Weights of a small transformer language model: MLP 256 SwiGLU, untied embeddings.
Each number is 128 + 32 x the weight over its row's rms, rounded and kept within 0 to 255. Layers, rows and columns count from 0. The size above them is the row's rms in percent of the matrix's.

# layer 5 MLP down, 64x256, rms 0.372, rows 33-63, columns 0-127
size [108 101  97  93 106  98 102  99 112 104 103  98 107  93 101 103 105  99  99  95 103  96 100  93 100  97 105 102 101 108  97]
[[ 89 159 105  87 158 126 106 178 135 114 152 112  86 109 150 156 167 150 133  52 111 135  67  96 143  79 147 129 110 109  89 114  86 134 136 101 116 130  70  94 122 130  97 176 128  97 110 121  88 151 111 178 103  94 143 158 169 159 110  95 120  97 130 103 132 101 191 160 133 118  36 140 188  96 122  89  61 126 111 186  96 139 151 179 171 105 102 113  76 141  76 117  92 156  87  87 130 125 122 106 120  84 171 119 141  59 132 100 119 172 127 117 129  62 151 102 178  99 165 158 140 179 100  96 119  77 150  98]
 [186 205 171 153 101 156 122  57 116 106 113 126 101 133 100 134 131 173 155 102 151  87 155 108  77 176 139 155 137 135  96 119 121 173 112 157 108 155  77  81  66 189 131 134 139 140 179 119 180 128 122 170 113  99 128 150 156  97 122 140 135 180  97 142 159 134 149 102  54 118  86 152  74 147  98 142 146 117 113 171 136 148 115 129 138 171 102 145 181 149 113  93 133 106 103 162  97  98 143 121 100 143 125  97 110 166 113 126 137 139 109 121 123  92 122  87 176 150 133 137 130 101  93 156 117 116  81 141]
 [ 61 113 158 115  65  95 112  75 133 126 114 160 167 103 113 144 132  81 139 171 158 145 132 138 154 183 148 162 101 112  98 116 184  96 133  67  94 124 120 105 164 128  70 148 166 137 105 108 155 122 193 155 149 137 150 121 151 113 173  85  89 180 115 108 125 184 122 106 138 145 111 126 118 136 150 142 149 149 131 169 153 131 161 122 144 143 115 171 142  74 151 132 118  99 160 181 101  92 108 118 117 172  68 167  93 170 131 114 107 165  53 133 138 115 151 158  93 133 157 186 202 163  82  91 117 103 108 124]
 [ 61 122 121 160 122 104 164 100 161  69 149 135 137 115  98 154  80 113  63 125 143 109 131 156 129 147 112 138 131  98  84  84 141 133  83 147 146 208 104 177  93  64 161 117 177 193 140 106 144  95 103  80 110 146 141 154 139 134  74 155 123 100  75 141  62 157 147 201  86 180 124  72 151 122  99 130  80 111 161 139 148 132 129  78 125 100 128 107 122 128 119 157 139  34 174 163 150 142 127  87  96 126  94 179 153 128 105 166 135 121 114 105  64 147 133  81 161 135  59 141  89  94 124 111 110 171  78  99]
 [144 105 199 143 164 142 165 155 111  91 121 151 163 127 126 111  84 126 100 157 101 123  93 108 218 108 110  93 143  94  77 121 134 149 135 144 174  82 172 151 105 133  28 162 152 104  83 139 121 160 152 103 133  93  93 146 158  99 114 165 140 103 139 122 105 180 130 154 122 122 103  56 154 122 133 141 167 142 131 110  70 128 116  80 127 203  74 168 122 150 139 163 119  60  86 149 107 116 104 183 157 118 157 167 168 139 118 123 166 131 102 131 147 142 128 126 128 125  96  91 127 148 125 104 177 102 116 110]
 [ 98 104 137 117  59 170 106 153 104 159 114 161 131 123 166 117 111 197 130  97 199 166 115 122 143 106 132 177  83 110 102 174 142 115  62 173 109 118 150 111 116 124 175 148 136 117 139 150 183 121  96 112 171 150  46 110 144 135 155 167 100 207 108 146 122  92 197 142 143 188 112 151 110 101 183 127 150  97 143  95 128 162 129 116 164 130 148  97 152 102 148 136 133  79 105 119 131 123 119 162 117 117  63 164 125  93  55 104 106  53 148 130 173  89 179 109 102 165  65 110  94 126 149 124  91  62  85 165]
 [127 138 191 154  84 132 131 145 119 158 131 159  90  98 166 126  86 163 109 131 155  78 159  88  82  95 106  84  98  73 106 112 128  66 190 214 209 131 177 112 161 152 123  91 113 106 133  79 188 104 178  88  65  92 199 157 109  99 163 102  93 158 173 133 117 152 128 111 169 142 147 108 108 121 158 119 141  99 123 154  77  87  97 129  96 119 141 138  89  80 169  34 163  89 130 154 100 105 149 164 142 133 159  92 126 158  94 146 116 197 192 175 105 131 190 152 153 146  72  87 144 176 114  91 107 137 144 163]
 [ 91 121 110 115 150 114 153 136  87 183 118 165 112 142 129 148 179 174 109 109 116 160 173 157  83 168 147 172  96 152 113 175 150 100  67  78 136 141 122 113 140 159 150 196  92 148 147 162 147 115  88 110 169 121 108 181 189  56 138 104  92 119 124 139 201 125 112 170 139  78 100 151 133 163 143  84  95  99 131 141 123 117 142 135 160 132 190 112 144 128 115 159 125  99  43 122 183  97 123  88 126 170 127 149 120 101 149 149 163 105 178  68 107 126 145 122 143 124 194 146  88 132 113 136 172 120  95 169]
 [123 185  89  70 124 160 118 134 128 117 140 105 123 128 117 161 111 185  96 157 134  90 161 122 121 158 130 106 132 103 158 138 173 139 209 118 167 128 169 137 150  76 114 156  96 168 147 149 103 114 163 148 155 126 169 110 170 145 192 170 132  98 127 141 134 173  43 118  95 100 147  84  94  90 132 161 116 145 171 112 146 131 147 110 143 128 134 206 124 123 185  91 129  82 149 168  63 172 167 129 120 124  96 104 109 145 146 164 186 130 150 141 139  90 194 135  84 103  98  93 175 116  85 205  82 172 119 209]
 [125 137 167  41 198 112 110 101 155  81 117 142  97 118 103 102  70 136 132  66  96 102 161 139 110 134 119 167 167  94 127 137 137 115 103 133  98 159 142 123 121 118 163 153 119 124 135 126 130 118 141 126  93 119 105 159 150 150 154 132 173 159 183 105 128 139 106 175  80 166 166  85 102 110  63 168  89  76 117  71 156 150 104  79 139 132  79 199 134 130 117 146  97 118  99 136 187 129 124 113 136 100 197 174 175 153 113 134  70 116 117 102  36 116 197 180 124 128  86 113 131  64 150 154 134 131 130 166]
 [141 104 157 128 134 107 104 119  79 137 140  88  87 121 140 128 132 105  97  85  71 101 104 142 141 180 121 165 114 166  87 153  96 117 126 166 191  81 130 145 132 144 132  76 119 146 151 107 187 104 107 119  82 141 160 163 143  66 129 132 111 161 193 138 159 127 161 126 149  37 110 144 163 131  74  61 101  71 149 180 171 113 192 176 149 156 130  80 149 103 138 186 131 123 185 130 158  62 135 134 174 154 167 131 189 119 145 119 132 133  93 145 114  86 108 117  70 150 149 143 169 135  50 167  83 154 165  85]
 [ 98 131 173 106 134 133  87 139 116 120 136 126 138 160 130 159 141 177 182 160 102 100 180  77 119  81 169 136  61 110 122 146 200  97 162 136 135 112 127 126 100 139  68 169 153 122 137 183  91 148 127  71  95 110 130  95 110 103  76  93  97 126 139 127 179 189 100 101 114 127 111 140  83  90 148 136 177 108 125 101 125 153 119 160 130 155  47 130 138 178 156  84 136 112  79 175 125  91 124 170  87 153 156 162 122 114  69 170 152 152  63 119 174 126 116 169 152  99  86 157 137 177 128 143 181  84 160 150]
 [134 111 150  86 187 112  91 115 111 104 107 121 141 131 101 150 154 110 135  76 128 147 152  71 131 108 147 173 147  80 147 107 151 104 186 180  58 143 180 112 121 134 123 118 145 157 101 114 113 154 209 154 129  44 153 132 126 209 136 120 155  62 113 133 195 135 133  81  68 179 179 153 164 127 149  76  96 120  81 164 165 119  88 128 133 166 141 216 131 123 141 133 161 160 116 152 136 119  41 127 124 159 168 144 230  92 143  94  98 176 106  98 152 124 131 103 127 169  82 116 134 144 141 108 140 119 160 112]
 [183 176 149  78 113 156 142 112 154 145 177 134  98 161 160 159 114 144 132 138 144  99 124 163 113 136  57  82 144 185 127 173 107  89 108 151  95 117 103 191 161  89  71 139 175 136 143 110 169 109 113 184 130 117 125 108 123 154 104 134 112 151 108 124 154 131 157 147 105 116 138 139 116 144  54 136 107 124 101 119 171 122  95 115 114 139  90  87 139 165 119 148 113 157 100  94 154 102 119  70 131 141 138  94 164 104  85 180 139 180 155 119 157 152 129  79 116 134 143 148 137 115  85 148 186 147  87 192]
 [ 57 132 169 145 139 142 147 165 147  90 122 123 117 120 124 149 162 127 150 133 145  84 101 155 114 167 141 127 114 225 111 112 137 150 145 104 124 128 119 183 135 127 114 167 111 134 118 132 160  89 117 128 122 129 190  91 159 116 135 145 139  72 124 151 177 144 101 118 137 138 108  99 182  79 141 151 132 119 130 102 104 122 137 161 157 129 113 143 120 172  81 156 196 153  87  94 165 155 118  85 138 104  69  71 131 109  92 130 132  87 151 117  99 105 181 148  89 161 163 107 115 156 123  90 156  76  97 149]
 [ 54  47 142  73 140 129 158 103 108 130 141 134  86  98  80 142 122 140 120 101 157 126 172 145 124 114  91 128 137 180  92 143  97 154 110  87  92  84 129 125 151 142 146 181 169 122 103 151 107 138 159 114 130  93 102 145  92 181 171 104  94 142 164 130 148 105 151 165 145 159 129  94 101 103 128 156  74  88 178 114 137 119 126 133  85 142 241 181 135  86  83 127 107  63 176 130 129 148 116 193 158 147 122 171 196 132 143 115 146 138 105 131 152 135 159 183 136 157  97 110 103  75 119 129 154 108 156 116]
 [ 96 148 106  97 150 176 107 136 117  73 128  23  86 165 129 149 160  92 171 133 136 145 143  92 159 126 112 133 169 103 111 144 206 172 140 131  78 152 102 106 165 151  82 144 127 117 106 150 142 134 127  57 148 117 140  96 109 170 129 130 204 133 115 110  99  75  97 167  97 105 120  44 181 148 118 177 114 127 140 145 106 149 170 140 197 179 157  97 128 121 144 132 107 161 166 120 115 203  64 161  81 123 101 111 136 163 110 123 162 101 153  81 126 132 120 136 123  90 111 165 140 140 164 122  93 132 128 125]
 [ 99  66  84 103 133  82 103 109 130 108 131 134  82 140 114 159 144 139 156 118 128 141  98 163  98 144 147 121  56 107  75 221 176 100 125 173  79 130 141 128 127  77 131 101 137 157 148  89 110  61 136 135 128 138  85 107 128 121 146  97 116 145 144 127  97 205 102 116 142  99 118 151 127 107 100 119 166 120 114 129  80 155 121 125 135 136 101 148 157 129 113 199 125 172 127 126 173 103  98 101 156  92 109 108 169  92 107 156 137 167 166  67 118 129 154 125  99 101 124 111  36 167 150 115 120 150 101 151]
 [107  90 114 181 122 143 162 164 173 124 118 171  97 161  72 120 113 189 101 123  89 125 118 114  89  92 150 126 171 139 121 156 158 126 175  86 172 121 119 145  69 133 164 114 199 150 120 214 138 153 104 154 146 149 112 110 118 170  31  79 107 194 128 114 127 150 150 129 124 135 144 131 122 126  95 136 146 129 109 112  57 127 122 114  80  80 159 204 122  82  97 169 128 107 138 117 119  96 130  89 112 100  55 175 136 164 155 121 118 148 115 197 134 126 187 147 134  89 109 151 117 131 112 137 104 122 153 150]
 [155 135 123 138 211 163 126 125  86 135 141 192  81 178 110 147  87 136  61 146  77 146 188 140 100 119  82 181 123 179 117 122  88 140  85 105 119 119 128 123 195 128 141 119 133 130 150 155 127  90 168  83 101  68 107 153 104 125 113 115 122 147  70 120 150 141 150 192  69  84 110  72 123 137 190 120  74 150 106  89  92 152 117 125 121 151 100 195  92 127 138 166  97 143 125 125 145 154 138 154 181 154 134 153  76 138 188 148  46 112  80 122 103 114 166 136  96  96  44 149 118  83  89 142 140 103 123 103]
 [ 95 161 158 196 102  63 123 164  96 148 104 106 140 159 104 137 155 145 152 107 105 157 117 126 162 100 118 128 123 110  95 136  91 130 157  97 167 162 145 132  89  76 171 129  61 119  84 166  77 141 146 148 148 116 166 162  85 184 152  84 114 105 128 147  55 101  89 173 173 112 115 151  80 127 174 130 128 157 170  82 133 117 110 111  73  96 117 123 176  73 127  90 112 138 185 150 118 179 195 144 112  90 132 163 122 145 169 118 132 194 117 196  59 147 161 114 169 155 134 122 101 150 126 146 123 157 138 114]
 [132 113 128 135 122 116  92 152  84 125 171  73  91 115 141 121 155 131 102 133 115  80 103 128  83 125 122 178 114 140  90 107  68 218 118 120 140 125 136  55 174 137 140  82 149 146 164 105 135  92 114 118 137 122 118  88 103 104 124 155 173 114 206 122  99 134 119 128 141 102 135 137  88  93  93 114 155 107 194 133  52  93 127 126 122 114 117 200 134 103  77  90 130 121 157 151 142 125 167 118 162 130  85 121 121 147 103 165 126 124 146  56 137 140 122 181 135 159  82 144 151 130 139 117 121 165 145  91]
 [167 115 179  87 138 173 119 125 169  76 132 134  95 166 154 110  36 155  91 161 148 119 162 170 101 115 121  98  89 100 162 135 189 209 138 124 128 116 129 120 139  92 149 120 169 158 108 103 151 134 140  66 158  73 103 175 162 177  79 156 138  96 133 146 132 191 157 119  91 135 168  96 137 142 142 145 105 125 133 143 162 159 134 147 147 177  89 110 166 123 131 120 125  85 131 127 108  32 126 151 110 130 151 118 143 118 172 121 154 115  95 134 170 107 133 121  72 110 128 125 152 184 114 121 147  94 208 143]
 [159 112 144 109  92 101  81 130 122 145 138  87 179  96  85 138 146 109 186 149 104 175 132 118 102 116 170 152 135 163 118 140 138 149 123  83 122  99 113 139  72 135 150 126 105 151 111  96 140 105 106 128 117 177 164 110 111 113 114 156 103  90  60 140 104 117 153 198 137 148 134 155 112 118 198 130  82 179 145 161 144 122  70 130 122 156 150  65 117 143 127 145 107 210 131 128 170 137 175 109  92 154  83 147 101 143 167  51 143 123 183 188  81 118  96 171 141 135  91 152 141 121 169 129  95 164  98 108]
 [ 99  97 150 158 129  97 179 133  59 150 130 168  95 121 117 111 137 152 162 180 115 139 150  74 156 101  77  98 111 123 100  97 125  94 143 106 155  97 132 152  95  97 125 131 105 109  76 110 122 158 134 119 189 145 135 122 125 141  85 130 103  89  55 135 174 131 135 132 140  66 221 170  91 133 168  92  89 151 119 111 172 114 110  83 174 162 105  87 131 130  84  35 117 122 154 164 136 149  77 139 150 155 132 168  94  90 114 133  82  79 100 152 155 102  92  93 138 144 122 137 136 121 174 123 163  75 133  74]
 [135 146  91 117 147 106 130 151 153  90 147 134 155 138 125 116 162 178 197 143  93 158 150  67 142 209  99 168  85 107 157  58 145 112 101 131 118 183 139 135  98 121 113 119 117 169 175 130 171 119 138 185 188 192 131 123  98 120  86  89 119 184 192 122 111 197 132 101  53 180 108 118 161 150 126 127 143 157 145 150 119 136 123  87  84 101 159 121 107 181 144  83 127 166  98 209 113  72 105 152 127  96 135 141 107 120  88  73 144  73 143 160 137 100 151 158 196  93  86 111  77 144 149  51  73 159 161 211]
 [112 107  84 115 154  83 118 107 106 196 109 164 168 122  92 114 119 142 147 142 122 116  92 115 134 122 154 143 114  77 177 148 117 145 135 172 158 195 136  75 119 132  82 111  90 117 148 125 121 151 135 100  77 155 136  86 203 193 105 147 101 122  94 160  87 157 128 118  78 130 100 101 100 200 130 113 104 205 175 176 134 110  96 152 172 112  87 136  90 164 160 150 125 157 134 155 102 167  91 186 152 147 138 123 120 139 180 186 179  84  91 170 152 128 155 165 143 125 145 158 113 112 160 131 129 149 120 139]
 [ 78 150 161 154 115  74 180 111 104 105 149 105 144 117 139 116 144  77 138 131 161 150 154 121 134 143 157 185 122 141 136 168 108 111 157  96 120 133 110  89 173 155 117 117 119 107 108  88  57 125  99 150 133 160  83 153 129 123 127 149  77 119 115 113 137 164 192 177 169 106 193 154 157 142 117  81 133  77 137 183 146 129 162 162 111 126 124 184 150 145 133 152 144 109 133 109 107 111 106 137 192 187  76 144  45  80 125 146 108 150 133 112 183 195 171 147 108 145 120 151 105  75 136  80 140 138 101  96]
 [128 139 149  98  84 161 132 132 116 162 136  75 180 149 117 154  76 153 104 125 162 136 157 122  98 169  56  73 180 102 175 147 104 169 136 169  99 148 161 118 107 185 126  91  79 166 104  95  94  85 117 107 186 145 164 146 122 154 190 139 138  72 129 119 129 132  96 125 137 160 132 228 139 121 153 207 163 139 197 114 128  95 121 122  88 209 155 151 111 122 113 107  86 156 154 104 128 144 135 148 162 147  86  72  98 134 121  53 143 133 147 175  99 118 154 123 139  92 168 143 133 132 117 184  83 138 158 110]
 [135 181 157 124 195 190 158 131 107 105 136 100  72 125 148  75 145  73 118  84 158 142 110  78 118 140 123 163 136 169 108 161 172 122 126 131 126 150 122 130  98 179  94 145 173 113 133 148 151  82 156 121 193 143  71 150 143 111 134  90 146 148 143 137 139 154 116 148 158 119 104 148 124  46 118 142  74  59 163 158  74 130  98 100  84  94 119 112 118 161 114  97 169 131 136 168  93 120  84  96 142 133 203  80  85 113 149  83 162 116  88 131 152 122 132 132 108 133  97 110 141 178 141 145 165  47 141 131]
 [186 120 110 194 148 102 121 157  96 105 150 101  90 118 177 108 116 123 133 116 138 177 105 124 179 130 145  81 117 130 168  92 167  97  40 190  96 132  58  98 106 127  86 157 145 124 124 123 149  78 134 134 165 141  75 156  97 136 150  83 158 148  99 131 171 125 149 141 116 161 141 115  92 145 170 130 100 125 112  92 114 121 103 160 145 140 114 114 123 149  97 163 120 180 104 126 109 137 129 163 161 144 167 146 160 172 118 101 145 160  99 134  92 105  64 178 158 126  98 189 192  99 174 152 179 142 142  93]]